{
  "n_layer": 17,
  "d_model": 384,
  "n_head": 4,
  "n_kv_head": 4,
  "head_dim": 128,
  "d_mlp": 1152,
  "vocab_size": 32768,
  "activation": "gelu",
  "norm": "layernorm",
  "norm_place": "pre",
  "norm_eps": 1e-05,
  "positions": "rope",
  "rope_base": 10000.0,
  "rope_fraction": 1.0,
  "qk_norm": true,
  "attn_scale": 0.0884,
  "bias": "none",
  "tie_embeddings": false,
  "parallel_block": false,
  "init": "normal",
  "init_std_qkv": 0.0291,
  "init_std_o": 0.0361,
  "init_std_up": 0.0416,
  "init_std_down": 0.0416,
  "optimizer": "muon_hyperball",
  "lr": 0.0127,
  "beta1": 0.95,
  "weight_decay": 0.0,
  "lr_head": 0.00428,
  "grad_clip": 2.0,
  "warmup_steps": 0,
  "schedule": "wsd",
  "decay_fraction": 1.0,
  "decay_shape": "linear",
  "final_lr_fraction": 0.0,
  "batch_tokens": 65536,
  "seq_len": 1024,
  "doc_mask": true,
  "train_tokens": 421800000,
  "steps": 6437,
  "dataset": "wikipedia_en"
}
Each number is 128 + 24 x the weight over its row's rms, rounded and kept within 0 to 255. Layers, rows and columns count from 0. Numbers have three digits each. The size before them is the row's rms in percent of the matrix's.

# layer 2 MLP up, 1152x384, rms 0.0416, rows 694-748, columns 0-127
128:172152144138123137161096163115129093106139130155125092115136112094129145145137117170148142115147144119067146159141148132144109168147086135092154110116126083124123083100159138083140102153165081114161150130099091122122124138079112124148132146123159182163121121084136115116169101139133112118132114160151133115162113128145131128124140146074123121122134128129140140095158165192118106111175
111:124124088113123128112112117149114171123106138170110089097144169129145140106146144128144195131138147106208148165146122135107107117085078152103133088090114149134159176126143110129105127097103150099106119151124195119144143129128146138121088149151086126158140126190123136146158134108088150094127135188145073138100082142132144144097131134072090132161160164136133159139101150109141163162163
100:099101123115125094206145101139124125143128110106136152146155109127092105114139110126099168170165131159115136102161121162111101091122122116147077127151128170194140123172169102104116149164184144100133102087099137116153108168141087099152097159130123132109125115153140151136089163139126168160115114128133145147128105166124173125149142151123135108121105086151138130099129115127083128119162
105:107100140113094145146143134071099108086175106104154114136152151102140138131071153111122127148114113124100094146143138129118140123138095136034100136124138128113141110123179122112117099141096114124112134097175111161119151149092135098110094172134171096089143181106140112144129152122132146155127171111154159135115120088145146097103146122125138139121075175158110149081116123112205143155128
091:109166139155171172145118121131084157143147106107110098160132149151163117146123145140139179157117120121114139141179152107129152163173089171080091144130148089162145123119154098147112144156152102082115144131113103174136107129132142107115078134104161114122094145135145185090088130142130118080145132111125160100122089115104129128149149103089161118164106136139107146112146136159107194113136
104:127122102054153099079143127118154077141161108131131135132123145089102103156123151128146130149133107105095113155146146112109150123151130171136152141135119121133145155082099191137118136145140125185125142138152123138164143142170133087156118135162134121117154146135133122131171101092175141126113145142115118120128133082102104119110138094132170105147137179106130091152139177125125136140068
098:146098129153126103132095129147153173128191116103129130180145128088155138078110118122120160134114112137137133155146130130124149104146138174105140110111089138110106089161146087123194117095148147145066117117121111147133117150152149139101141177150129124113162167144124130135132117132089152107146154139123165087096121109117127130113089120120117158152126159147123161114101143124147130185110
103:149134103129121096162163152132163143090110146140100131141154150105105130171099155137113146154163168117095085102140128135126133114143150138136127109106140140111149154144137106129146149112135137173158115140140133136137123169159104128129128138142115140140135126180146117114113143148122153098149131079084139186132121132112117101157146119164086133121137131154135146081137136148159104164162
106:120145102103130124130142114154127156145119111121127119156149120129097131130102150121138180165107134168133167129144144135130104129147113113123127120155091154110167127121127124109147132094134085136134129130141103196153142144100100134135111080100113153157090167149124140128159158119121134177133136131111127095102125140162117152120142136175176138140087138167111152121141139132161092141147
115:113129102104138186138117093139135125133121075149063153117109106125135172078177146147134134103094134140103145086147110149141120151100128106134127118127146148140115147130128138127111153088135148105142116136141103081100099097152114136184090131113128131177145152125152108154097163148117156136097172098145118181099124087097105088132178176093159118139138146148126150112151134109109148118090
114:082148140057142130154143118085120135122109120186159168138128144142142131112113132156180115147094185116130165167111109134113131139116125116122121122150163138124130109140117147115139176137125118114113166112075090133170148106134139119130125179144123120105090110148161141104124100120140148161129149149072155143144150154144143125122182141101111123158113131126168125122138137150110134130175
106:129135097102114126191120107104133134133109091130150159166092132124178116144137118159116139094093132069140116103118112119192123108117129126172103109122192150155151119165122154107072135133154165118121130109117164129146097166097119129133133127121100122134126111132182117111115123110098113132124096165191145153153139150130130152099152108187119114144129153119142151123125145158118136150106
107:143113124123120171134156165111130127097135089194150139122113120183105094131162126111173128154120140193105115164140130093128124136107090121153106139190140154128129101154112135126133107179123105121106116158101189153106137112117134112123110099114115141094169117191158129117133100127094116142138122168073163136140170129103121120124168131089101118165121116140100126153165130160133071097146
096:116155133148095073156091141118170136135143128171112141135127111118123131124121114131146108118093155103131117094143114168134154152160151126130138115159091165164113105092097171105155132111153114117127128128161105125107122165145131166133121115144135120124119130144136109160062120124131114133099094125080136106157121115169166120155111156135130151124115155128153092070175155115099114123084
090:132107138096139152091158156157139159115077116111119118119143123109163179141070140136132134120079145149150122106129114135131149136083111122150172130158107106141136104128126133124105162109137110118143082136134116144109092127083158135165123142148149115133158135115145108102147133130149169108157127164090153146135140124145131155171119169148160127177129143113082157155178137162103140154104
078:141166111110101102159099150134127100155136152155131162141082117097130113147106133131110134156110136174089131105154116156126122110139136116168163098116129129110122136137128112072152096101124131144115168120119098132158129110134075122160124070124079155130143136128114093117158072121112104141117084101109121141109106148145112110129142111158153088119158131169118114135115158152115116130154
095:122152122118159113111143162144127139106166156115109147135146117114119111127062138106090125163147131182126109101159147137114137089153132120083140115106132144128101133127139062137140122104121129129115158134117126122100140105131143110120126113116110109135118149141110142146142160107117120159112111151152163131140158143117139103155158115123137167138125111089136130109123166159119082110113
100:109076153150117161113106127134140152136143099138149138173146135143125142135135108170103098149128137126135152155138111116112155126149154155109135150110153062123141120084127085124130097126182109115083148109113138102165117138149129109147116152161129094151123128112103099134157143121111146077125107091079115105148107134141127118072138124082169116117158166108114104122117155112141146148154
092:164106128139144127141133129125146172128132121148151123131155141113110161139107161114128105129111071117159157175155160178137118113114102160123118164104120088141123119092120142137124126109122124101135127071087158141179154126115099105126128124119122107077153132130102135081145111171146133164151133149128152083171115137153185134138142175132122103130147139122112112152137117125074087119107
073:133154103088122153123142120142131168078116125144142106082146152107140116137088162131142151103115122193119123120170111141154132164088120123119141096135155084076135099109101092129145131112113103102122082125163137132145154121127145151137127127090106098138132131155142132179107128162165102113133130109079091101166136130126120166148176140151106152129132167111112134109118103149129141140141
090:157072171137141146129133154149175151085120118133141154167123107112172073164156132112148118118118094102117104108134116114121078129128136140104114122104112119102126123171165110109128100111144116156095136155144129140127099155099143125126126158146111074152162146107183106113111104138124136146154123154143165170123120129127164101169175157164104103166125112140100111158138164152130113129097
101:109131071115096063117162119126136110116191119154142119096140113126134110130164134116095119105174134119106140114173114152112081102133117115122116094142119113141090117162156121137075140118126134153159122173160135143133141103113139119120118125106138126128111138121146095120156119129107119133114136133097140160135130121100176155157126100188086149128085173153183131159160127135134173182145
101:083127121096116115156097135122095134151188134106124084118130184134177139160167098155090162120173164132155135139123160102104139124142166137111159086134128118155163094128141145136122091117139129142119115143108145081152104153104115108135065085130086134159131107141127134106098144155078121138086133104136167171126141131105164147148123156150172131099120138102102101127113136147139165143077
114:159142111107132123111126127157167144100117119137121122115148136145135120147077113132129155173166152142140146151143138095121146094135188140138183122114159155081141140136149115091127151128123145145166171144124115161116106135135137128114142110159149111104139140159117113112146129141147169129146121122111091100122130111143191107144104149089100151139130136129117111102135100131131156138132
106:128127103153166158128133164171163125120095128138152161169115165124136115149091114086117076126117100109132119166135113147096167134120128080113183162127129165137181133118151159130174161141140086152164121103139113129113136125154105138106137145127155125093106103077121093145134145137146111126154137130106156131112171137129156106120193153132103171143137129148114097101103120154125166109076
106:151155102119138154166145131138136175117129110137112143144085145103129085111144134136141151129071109114130137130125098113122126117134140109116174124118159119109100128155150100125146148135113122111175141093092140131162135169134122089099133155166087114129158155126099116101139113102103138147096181114144118177123129115127132109145150136131113186118125164127100093118111101094149136111096
101:124137109120154105140148090147160123141098105142136158137151117095100117123110127140128121144084121142090121126138103111179125111098155108142126082110114121108105135127183118132110102091161137159108125174095074122122100140113141125123130109100098090153141128127149128140110111119097164120130148204145114143153131159155113143135126143087141100149116126143172102161134153141120185124129
086:142084086105150095142158116089116105164144129122109139158129128114108143137154128116085143127106128100082143169103161128149148102186124139098134129140151110134131101119140156137108128132100114125138119096105133125152097129178128128134104120125098124132128160155124123106110128142134144163090089164129081146078103133144179108102128116137165155162104114129089132088145120148133119116111
095:136124124115126126130105119104142153151120124147131106149146161169137176119144109152125123130135116112149109126141146112160128135149126150099077125146120145111083119122160069133127134113138117147117122162095126134148092077111139138129080132092128138109122116145204159132150120127103116103139151145098135067176094120126117084132134096144063117102109128144124118124104112149138100129137
115:128099119126167150132106151117114148110111134119162115154114110153158117110101104094126143100101134130102134171146129166106119174138111180142077152115146078160125129137139132154112148145133146174153112142087120128109106145151118103110155098139122174092116123122146121145141105141115146109087144103104140141159097137178168085119173132146120114135176142140113145136134114119143142140116
084:144175121101167094144111098136130134123142110106123165105176115113119145128132129105156142135185091165128137140140106104116139111143143120152096105136141131102154132152169140134149087140120140133092148159065135102124144098124114167186124176128134112111115154104145140106120108087122112147132140148145149128140128148143139096156105106147124123140153125120163118101133145123136169148118
091:088127126141111093179137146145132142096127109114115103156092191149133157142107148100133151159060137076136108107183089150101160124108137134112124089149135114157094137124105139126129123102143081115173126098089155160166159133149161128117114154115140154111102122103150137129075113114146098136108132171135164105170144150104114141137163129090174150121148153121092171108129135160089124109101
092:138143108113128118135111160068127133128144125137165114119123087149098173134134158103147114117076083118118117152144111101075187125105100161075131155127113161143127105158175148123168112105102111184111102125090125131155124162108210126098123124114144172148129186135103130152137142161142160136135100127120153089130111102136143173120164082078155126160109135138123162133099130132113111139130
100:124128145160118140125113118138158095135152108143141187123123070118137136127169138148109159138136110083114113110130133117146104124158155139180114114108175132129082107107169109095156106144180142161093108095132161122143114141123115099127141137113061157154107148159141144130134133095119131147150096154139165126144141142157135123155119103145099108136109154147114143169180107147178135088106
100:131143078122133164158137147104134095148148115112176139098103106162137134129136111124116117078172121129138129081129211088151146100128137165195129102115164116100095116113098155107106094132166121161138088116129157127132144099157122080110136114096128153139145114123146135129152141128180130086095142139111140130158101112134116138093135148108127137150123143108148112082090125119113095167138
107:135135085115138128161137100130119104115157153134137122106147139085073165129162151090118127148106083128094064093119140140116127155163134141126146113137178129117117128118130148145130097133155126126158179098086121121178140115149118099098106121098141115130069119115138107154133113156148120129095167107071152143153162122164165143120093155114142126137100150188132119078106129102155140082109
106:111132131120147101118139141135116170116150103125182099126127134115152129125106062098134150124114091127128121098143085132096129133115148078149188119119108118134111100153130132090112147129152103083141160152105114147098141170118119144149118115127125147127116148135145115119113112099110086139127118135106157074153182158092175148131134159168126136130067137096160126084151145146147093130124
125:137152101113156137113120165131133098144100079109139167143104172137158126148134167104122136100116081110088157113165096107159154144096123119114157094136090156097143107129154130110101129094134108103116127095138141119063140169124155100123134120139104144090126099138070130100125133102121141149086117175026117146147140157152162141144100126144155132122097153127137147106168134116113169121139
120:082101131082130138111119171158090121138136115142119150112111144129107152133096158093130159155142115133141143166110140083154097148082191131126142097059165120108096163095111113124120152136164144108146118160135116102131139183115141140094112116089137133138108129153143152102149106088093151100116186099122087108144086128174147134106122112145137131108133128111114145151122095103109122130119
086:126142140139113104151098138143117163109073116107177139098078146132114151128136137174150147124159181122148147105129154124148115195140154145143155108128094107119120136120148128095135124116125162191177139180105140099158121137128100102110129115114108119140131105118136133154119116165100110154110133130111147111180099141123135141101135140131120116122112168126074128113137103159094111123105
044:131090132132098125117160088129116126111124131132150148131093115080078127133155112129141148133122114091145121134134120101102128144075142103149139073104118102112119111128156169118121150155127101128110111129091146083070119144094117166125130129110090144114129138159115145135158126079131107101073135119096098134164103159120117105113148121144148153152139157145136100115133107102163108161133
085:154125116118099151096123113101160128136171113134155149080121107143125153136144127143161136113139134135111168164132141160115143126120153122091127138125124131166087128163115139140118158077109160218090144127176167098132133160147128141126117115111109105135098083127162161160125157105121140124147110153091172105153141143080085119097131133134176158120145125132148124103122140077141170127124
094:127161140149156096183133120147107155095124114119159150158078137108130159167096120146125102136113099149129140164139153134117108124145144118108109190071176152091159150157138113142129130115176136153157112127147107134143186082139140116108099098109114123106150144116127150141143100099115140110163145143114155118142131194170154111113131184137129120155168171109101074108147148158127146136137
109:136105150115175166131148104109126092078113149130166105103154183145079154151130155131099102161165106147094124110118096142130177128117103146115110099159112136153132135155109134115076112107132076126140062094132119146138116118096083127143093157124172132094146169142136148104087159148104125160142093116147132100122146147100143131182109159112104130142107109149160107159140120098113075157135
116:101124174115126131121134108097103112141093165137122149137105127100115145117168152189151138140135114176158110092130094114195122140128111113108161176126150135135114102121126117140134118113133129088137133118150150143152120137146089125091114114131120129117119142147103116149163105151155121136145151137139106081119125157163161102126127122128114115096143126135126157121168169108128107129147
101:157069114113115136136137159142127108130156112137114144117109108124117133154153095150104155110104130117136125121126107096138154126120123072137157073130134161137129107159109134107155129182140119149125092096136146145130133143144157123132118109177118136169115139118112121122143109093130066094094091135104103127102152126137137063126140143158131141114162181109110127093173137128151147171130
090:105109117162068185106118118125118113117134141145171168146111130141095121088120126141132149137125127111180133134146149164098149092146114093158132101141092160147156110113100137113106102139164117119157136143167112159176133122143110116130105175094124127128132134153109099142149115102173155116166133127161152161139144139105093149127162152095061157112129083127120114121115140124155124130121
087:133140120097138119174063165122123162095125139132130132130112162132079125170124135114110137141144149111119135131130140095146118120109100133133167128138167137098168141163159128108124136150149156099091051062079130114152111104132134114157142117130098077131119136151153153126102101137128076115147129114107127125123109172181130112123073149130152136149124147103133121122118164183141126082139
077:139135099141135081084139100148118120114163160088146133149146130147148118186171129147130128194132098135152099108137123119158136122122144170137120112191120180081132099104099148137102152102108116157174133148061109144114124126148158155143070113109087139115134130197147152119106107175100134113132129104127155123124161143137096120104103161114112156080110155150081153109138104134101164146104
082:185112145145132133110150125138105108097074102129119110098193148114124077131160133119160155104166112129080139115145080132098135138090090130105126186112115138139075129124145116095120140163145150127150113093095114137109126137094111147086152106079097124153163133168139136135096139129116153146134198146118147128169127128100147118103145158107128118167155127109095151155090130141165127116114
094:112124145125159086128101140141097124147155117158128142163103156130146114147142099130104140115099141132127150174131110182132167119114167119128164094130158118157173136134142141135092128118158103126123125119113150113151117150132112153106129084109113117115137116086155072136092103110121147104147129110097137141106152140088112115159172154129152118172134143122143147104148144148152178074171
104:161148156143150141101121144117074137164097127126124108133155095097109107100161123135130137115147161158157107114135088156115096104134131121127150145125166156107096117149131179129103163093097123100143109081122118123129115155122093099152146123150151122108104185175151123129134118141134092125109137127123145138161107137122123121127171150144100174129118116152120110127130123108090119105087
100:111148122109115138115147149190109162114098059106110131130118153141142071150125146128106132148083134119130115113150139105086145098086098140118125180099154124124090145125126110125143138083133137088143121106176125149149124126143143170148138123113118153111114096120125080129139147138161130079152127143124118112169113109126137126165131156120120156119103142105105157115108113101165133151131
104:123097131132129120167144108119183127110127156137140131151153078163150147129091138140122136145142125091152156127146191130091121167114164133095106120137140160080126110160139168079096130126160090186140139109118171124088114113134119104160139161119133130103134103160144105134130109109112133138096105047105123154206149097168160134160100133170092137123131156124093153112124117148108103147099
127:098105160153130084116118129156146124115120144140163077103113091130110154129122107144162144144118114131111118147149114163176111148123101090155131102095111155112138124169105166128127163164086140135136161127120135088154144082119113123106121139144143113111193129124141144098120197133087146128134126139118147154118125133159107169072118151144114114154142157116101171129128112128120111115125
# layer 2 MLP down (transposed), 1152x384, rms 0.0416, rows 694-747, columns 0-127
137:141132148106113143155108173136151123118169151128131128154147106102126134147135127166121112119123112118108115137143145168165155147166068129112203158171094108079117098135131123110165099122180103114103141165163156154160152086106093134127139154147160158165113103137141129086115118152125139135121113158129105120130120150128125128111137101163106126150169126133136123106178117123119127130194
110:133143168137134115143144116120114085126135106092132163166095090132119119154104096105111074108119115148058129102119138120155156144166158120159116177178140133138105089131114125118116144133125109153153104073115024137113123099123091122161175096085162145106135123065132090098096109140151137148111128058105178107153168126120101125136111109186153128090091108126121095107153116143113103094107
100:147165133128142162064126164114116138131145123105126099130099145132142135150124115107161102111115124101146124129112113107132151153124135145109162104111138095076122130073102140144143127099073086148117143168167153134110136117132164147077152095147136142150120138117131105118180095121123076089149161133093119090112154072140098133115126110140102129114151169115099108165132138152162126120115
108:134148102144164137108111121163157159168070142159102149092136102148139114132188099130151134146147175136131171096127127117116105135110153118215135117142125133154112153154076124134134154128132136140152137148073127096133112104167107168155152081122071174149126078153137172114135098106103112099141087153105111121160157145100091156147119136142117111147174107102129101154117139135062131104118
089:118064110075088093104138133154176111133120148147166154111130108115098124124149126110125092109151150142149114124077123146120122108074162091167158120113125160104120141126096166112143109094137137166123107116141163086135130120115109130149178114141101155117180100127114068171185116107123147175109144154110110151147172123134120119111111170178087142098135136123140101135112127099142073134120
103:134136159214123164167128120167102171126094138133145139135102109151134148090148120135124141096101149145150139111107109150136123159096118083113104097135163132105106105166141070113156119106117115086125108123103155101121117143076123159092130118112131156135095142138121128130100166148071137139129112113107139122155125173136156146133114170104096157134131063152120150099140080148147133146172
097:094140115115101148129158117090117091137079125122136123077096141188113124178135152138123102136139151117123132108138116118125105148082103082139093141153175117140127159102095160126075135161108119117200156146113150140143138116095101116151114080134129129133092095128117136111103164117164101145095096120126107163154147148122117138137166127125127098117122117109107083135156108136104132078145
098:086135168137125157097108102119107104139167100115165146114095122136157125093155099108122116096110086150158165140119134124133127143123113116126124136151133113144115133130135149117115120170108128084110133133116101117126137085070148129126136112108141142127121123088125130144148095121127106148096118169166110085146124121147137147110122136074171107138122129080115097152105115127103155091108
123:119116153142131132120108127118152107112151148149143120099111136124151094152152107148124091111137121092119100130111130104113147113117136157119143112099180096152088124158152107147111138159135149134115135125123153052116103114142150130112150170142163107122164091130142116112106095146136146090126115120138154166172127110096129091129096099102100124117171119112128105140133113109098164115090
107:145124140142127063119143167115115149134134173114207114139130146112154105181066104109118112166146128098181130153106134095119135123132145141120126130121107129130149117123133118124159102144115099189119136129093127175168147144078124135092145137138141118099083105141105150107167098113156109128151097157106150112146151171146151180130081100167099138119124106114148113145126133141157134133162
106:173114110197119125110125150177131150151155147078090085145119108132121131161121116097103136120172089144133110098155145135153119133137115147132158133126108126135119142111138103141103088122157127134140091140185178127077106168111107126138110076104124138137167139119117112144132142124112107079126116114157088118132110099126125136142084120149125127119155121136098137121125147117125125122105
102:129118144160143123070136139125117138119135152113128110084191132100081129104119145109151124153164111188117153147137137112078150134146114128096162137139070085122125138086137098144172133123093090127148128138129119140105155118164140138130127134128149132142141122133087140144157128155144161115130156096071092120084120102134130119168109149085137153119127097131126114117128113119138129122158
103:110162125131147095100113077170135126161117156076132138130128145074131153137093121132119136116123111089168138109125128160139122109129152139093166096057101103129121136111154127129151162091127134141150158108139052098135102149120130139124146139140137105170099122068097124139128148134158130110127129099126080118132065116135135127122078131177167160110141125127140118083114140087114163150118
088:122110126089168169106160109128085139130119130095141116138119145144141133127131143134094149147184112129136139163108126103118099085099102130122127140094170100077128142153143105140120131136099123124125117120098156140148136100125140076124124146122122160131136123124136159078179131126138154129168148130173127140116120150085084133123132108108119105120144109129110174188073112132157144133166
089:145150125165123097182099101111130109155141125126154148139118144161123097123181110132131115135163129117111145141117140143144117128183113155135093134085153160135145179134115106139135112127138131131109186135132121139115136113157086139079141119131113152115120128135128132146103117120094100138099124099158100114111125129089135122083135083098079124079133117132178097118100142116155102100147
074:117083139146182161108128119113126162110126124108139095108179127158124146096159139136131123115133122085172111144116146111133121152104104131103102152121141115139127120107122165196110165149135108104152079129112170128109143151132185144117134179108169100150113111149126171140100178132137159115124173148158146121143152128102151138144130164103105155141126125086136129114151106112147142129106
102:144113130142102140151111088098137114126093092128148106121120165139114129128189098135160133102106108086145128135107134109133132170105113123150105135151134109096150115150109193133124152136136119153135101131127125133138118121123124143116119145160152126120135099112144117144109108155126145096145125125102105124134114120134125157105109127135127080110109153147118131159130102096136175137155
089:136193099086146092158147128124113106115126151110117127077104122103117100128123140089150176123137115124120108111122129139130101126114090100153125108151112200128129120153123182107121178140080122124150118132153108142104140110107127154100125098101141167111127143142160137113114101140126113170133151164154143166116156121127141144170110140162087156144101099150129143127143105135111121100084
097:117126136098095091143153162113131130109120143135103128136125118152141098096131124127105135094141140143113118114089079073145124175131154101144165097139105164129125151124142112146121129174139141152137127153167104124103101112142152171133156102112189144179120157127124103136102139106114107128107133172136127122098165144119091131103104127115123146144090183121140144112119155178144130134176
071:108104144148135100133092141125130097172149130132110134174118123136124137125174103140107122157149138064127146135091135103112142091174131138142116160118117193166107162134135154112117117135141159152139161120090109136122117133123107107121130126182131142116123130110112119095146110086092162146118126141175159160134128117112136089093094126094154120130123081147151104151138139122139119122108
093:128184086106130119133125128110105094146132142138130137089131135159086187117085117146127155139148154157150136138130145133133168136150123113152120122151133139147149151109086134157134169146107123094144120089136111127120151108148133128127143119104158188131099107133071134132147158112121137118093143118115095093138148120118093161112086108097143157145132154118158143097134096116144120107153
097:131155190129137172171115124127138160155087132098118157147108123131104132130080118129168166148086132112146118150093159118135154162122144149130130133128135133127170149091108126121182151145146115081090138109101112132129122152145138130124156119135100135122129123158138175113087150141146120094131128138161112104111125148133097109098122150068169128146169091115082124092103137134133104095122
100:175132136147117114107133119157151130093071132136128161124116077136086114112105163106148109117076115120101115103127076160152136133119109111154108162137132170110096158120129116103125154149133120123122126137145135151106144112127137141116169167132171117118114158122135120159166123082181129114137140155101074074128110136156096120115143100103092147180116112145142150134145125103121111098186
104:092116147148100132143139120092092125150161136112124142116111111119136149127165129116114127095082093117106097110138127158127115157134073138125068123133106084183121126115098116168140124130114127117110075132142128096141143125127121109142114148107117152148126145085122133157114124103090105120102135162139165162138117141103086136094140110174155102124124132115133128137135153147113082110132
099:137129145094100119137143073109103135132172113115100110098138109127132129109137142173127178143129135147107140076150159097159099132138114162129071081120129093116114132131129094111088099112116167117086132166132131113137102150111160117125119114122100145153135162190150144139122132125118145128109137141135104129160093135126096144130074107114143083126129125102137145157170141104134091150169
099:082108179159140111108104130149134064148121153109148119121157112157145176137114120124119098135188147144128115127149141131133140141098134159135086134130091131158152136115125146132126117111129131135081116147147108123132121107133146181156124107095172140118103123149160132137117137150142112096169075145115134085119131128133102137114106128138145087151136096154166175125152142155112128147154
101:136116155122103147126119169125095130096164173113126090128090137136151142144147133122127126106159139116158133122118150150109123153152112159137129159144129129141140126127085133118146153154100114096153099088180177136101156136133110112111134138136169149116126147132106140094144155128147081145113095067100135101115138089105145125121137112186132132116153108125065147080135111122152079133130
089:104185173142086143137103139161128150082108128145146128103136114136125109114095098142164143121146114141174115107151092133117124170086120123168122111144082148092130156156102096117130122141146153121126126156144129118108155128085128116110154124120139126121120095091149145147164133114103118090162159105119149128171154121126093121156140158114093098086142160130164118159104127121146148123125
091:106150151137120134123169138135115126117141132117156150100112132088114092153091150126127124119109142166119142132118109138121128120111131106166178118099144101153176149119107185135111118148113136105133139092149140123111169165145107130142171132150121106152145138105049087125095144122155129158134106118141124186084155138123144166122138165120188126140147110111123129123136153109131156116123
113:125146142105111090104146097179141117150168112129110167109130122103110139158178157160136115150146134132135136109129119084126156095111164081100188087159103177109155107127117130116142127125132114076113132101176154116138135113099131146167124144120142104152165127154108130083132140120147115144162115156120106132097140128100116163136078149114143163119106135108137109116130125132126108129149
084:108073083138096165133144160112119120141108158144139106146084118138130101125136145139097135117083176089114103122121135118138122155099121130088176156096122126156116121113082111131123160119144109118158106099172147164128128159126141095079140089108147131147147107152122112131128152160126150113115106127125115133130131100100137148128139135125135138130096130132098149163107114113128088100155
089:164134112099163162109092123129121137145105130146148144088163087118121125129141080158092109116183121178130134156075164110142122120137110130134120139097139140093147117131150105109141146154120152133079152143187117115110093116093101107136145114141123098163158142150112116140204150145115148086149131094119091163083129108129141122103089128146078108142108098131153097154133102107180128134141
086:117131134143137139140126106169148124115113113123094151145129158105146085149127092125108126136181168133138133112108121144165074137149156105165147084129154088129130163097069113126096155159142129065137146117161127129118140084146039124150126141151107082115126073123154109103128100097119092137090147130129107163148120162131108097126087167172119138116148134109126122117181123118137136136118
093:119115094065147129132146154118105174128127164115128086143131161128106144146098120096149098125121139190131154149155116138119146108083128122091159145150083140109170157152096136139109146117094119106157155157105085141119135110139159148116111126137186072120154116112111117120116144148136130129088143113107086123112079120099124120117138168112158148133151090112121110060091153124100122177157
096:106097184122136099091149101155136159114096146139089114167163121109109113136119123121136136200066142123129142166132044150089137144135117102077143178149097140145159133155141095137141154117106142118093168152143112144130113148078113183145112152163113091125136149124113118132101112119097126155175107109124153129110147139119152125156145110159112133121125137154103155165167135130139149096127
111:125119137143134150109131141124107141135122100136121134153139114185169085125085087175127129120148156126158174154149114124127150109105125135138086122123072140128116121144133111124114167110112142122099091149152140118095120142094151145148126129161105150146172128156126143108127126111092130132149088156173098100089097120080103094143158102134144140130160091086110133165161132135116141160146
097:130115086124114135150112105139132092137102154143055145136133112123088135149150194141118102140144168118124145172118167128130134126110103181105072122127144128124134164110130119149154119123100142190125081096168140106150124085129136092108147136126135107136131114128119127147169148131152164111131128115138101181115089087155089108103133099090140128131189119147082128163107127102120198133136
121:127100131148096101152130091114103160089176182149115092128142094127077094124102105131148138135143164144166096136082154152099098098155140142142118164112156098156108147132111135136172125165112153148145122180127143135155111112113109151141121133118135088187138157151179132144136121132138109114147153084221144125095124100108081130094157146119125138127128095124121125157097135143120080141148
121:151175134116137127118138109112172134099137147091135118152151136151142109131162080159113125105108138097123088104158111158136192106161088135122118170164093118136163085134147134098142117143090139117104132144114132140101112082149093100132164150165132147144134107119117108123108123162187149158112081154147164161126163166099122106165116135127128150125109139156154132082128140146123126117137
086:123133125107135138112139109115124077143167151146073132155178107131139104153113112080116122132080071132111121158143086114122129039105101123125112144141161154132139100156101138145129120137145083094099102085147107133116154120142162161136129149129141149135139147144138110102140127095162129115146112138127115129097151120144114124150142126127147163125171106142170126125120158112162155133171
048:130132141128145124178114154156128102125159121142125113100125089117135150116132130164126103126101114112119110129130152129123136103114089157131163166115152127148129094139100106119121127078148128169122111111158094148151093134160160168136174138130171115145087132106091105106122137107127178082136116112123135145136122118115154147134098109130124139108136092116101177101143163178121106093113
087:120131178128147145153153145164117117115112144160129132157134161109130085122092118095116102134097147117132062100187102141132111145158111104161124087139111139105173137101156122110142082203161102050151131135117110121124113129103136088139141119146143151123156170117107108109124111145131111147115158149147111143122121128189187131166118137120109136122125126128140138175128102189140118155158
090:119102116139116152081132131129155111158120157147104116101187107131132101092135147110132134114134164123126102104136101131134161118102130153166134074196082105167099099100120130116114120137096104091099157125094145114131075173128122136147154158155171145169121120163107106128123140134159118126109089096118107135139130072095109164130140099135124140100085109153146181133100122111122116118133
108:143135109172079099122094150130122165184146133104095162168104081128170118098113101135136160118073133105178149146153137134115076113137153126115161157099128127117126134103141128157130148165113170141117148145128141119129121143140145121099154088145095111149092092120125117145148085126164133109126174138100143148132112095129110129086157095154141126100143144103092134108117121148120147119135
122:155138099147126120126125140174139145103152110117112096127140143167150106135069109071095122109120152110128141159110182148093142123118166115136066095118102147128155156152109141114127122144100118169100121141113123092113119119099154142165136156100128121130136094108152151141098144093115123105107140114114141187146108136118101160142125134120152160162125128110120094130096091147120132138089
102:093178141145162140130117091126121157119098135112146130136150144125144125123091168111150123147158140132109126127153154139118120137107135158128121177147108089124146151087150106146096135086118123111132153155097121118136129109128122136121143129091123111093118130133169108130120159176113199158148164121127151111169100129110146180125130116121128141154088068151141126164096111150111120093140
087:145138151082177076155158135152156141137132121121090092096146121111136119163147131142122131119132120149095125122118112121167129143116160168101131163104165118105104133156161128124155138133098124129111122106075117086106112146118143130117145083164101116124123151096129159115102125151080084141083123141100092100127115117136182098135112109161183084151113190138134140131139116128101141137151
081:116109154147103145086177094124126095160120124134126139124138099129163119080110113144147107127106111156122120095137106155114139130144137135136086111120093112159090114101108121136129106120101104154153169198171121140111139167125102145071138127143170197133151115119121113140151152118118192141092119131146134141129139107072123109140195099126110117116148102144129128130134091087119138174127
077:110119145123112142159115146122136145112105108177130101105114115128093140078081117108122136080125139132101149139095129141092141124160105089111122132084116091195124148135166098119143121141166165101090144128182161117122130125092098091112191146165149093149139111066120101138132167098161129136121123144123099135144073115132161131145120095147143119165129091105158135142144134121135091104132
079:082127103107131135139116138137142132167177125120141144148069123155138167124124115135103112147089154132158150154100186124144125096143155131134133043129133137123181131132134134167136112087106082131110144147150126116136149128138148095162129135181188131102086120102118113135172139120115108123128065124115114128092142142147128132149098116170114146092102124137145084092163132128101147173152
095:105121078114099144142129147122161157103100150093139118084152098122116151134126148153164136145144131135117114106133153066146092125129090143139076164122113133108112120102130125132148124144081122108148131114142093145114128136142153089152132177115127111117116138161111162122155148132101102157100125171134144147150129116148155140057081109138122152102125109144098097125107098127118092183086
103:099118104070123115154126113149156122087152136122131158129092156171162139161079139110148145149117093070076150162124140125140172158144126166143100123124099090152156134095144069136152104135160129164108130166163122123143137097113106161093119110082082123162160079104101137126111145127123142121144119118121110139127155124131129118132080107110161073124131134138133141144126118144174125172170
091:139097129126135116131128124076121105141156166167156133122128088113112182121113116129159125117181121134117161132124116147157133141163151111154114057176103129124168126123119128122124124152118117164125149146075107133125157143104111081106122127138145100167128176144141169153123126106092124155118141095128144148082144151135136139082144085125143097135151116163132086136155125157089125108130
100:130166119090138140102133134140088139142117106104113133115122157075123116119151124127142130120125134163108100126115071122148149094151097131162164140125118100165142141111127091153166137139108168079107115138119093124165135127123156164116105100145115108141131159108111161120133135150126118099154129217152141104058105170104113123104174134097161116131134082112151116149138150112153170111151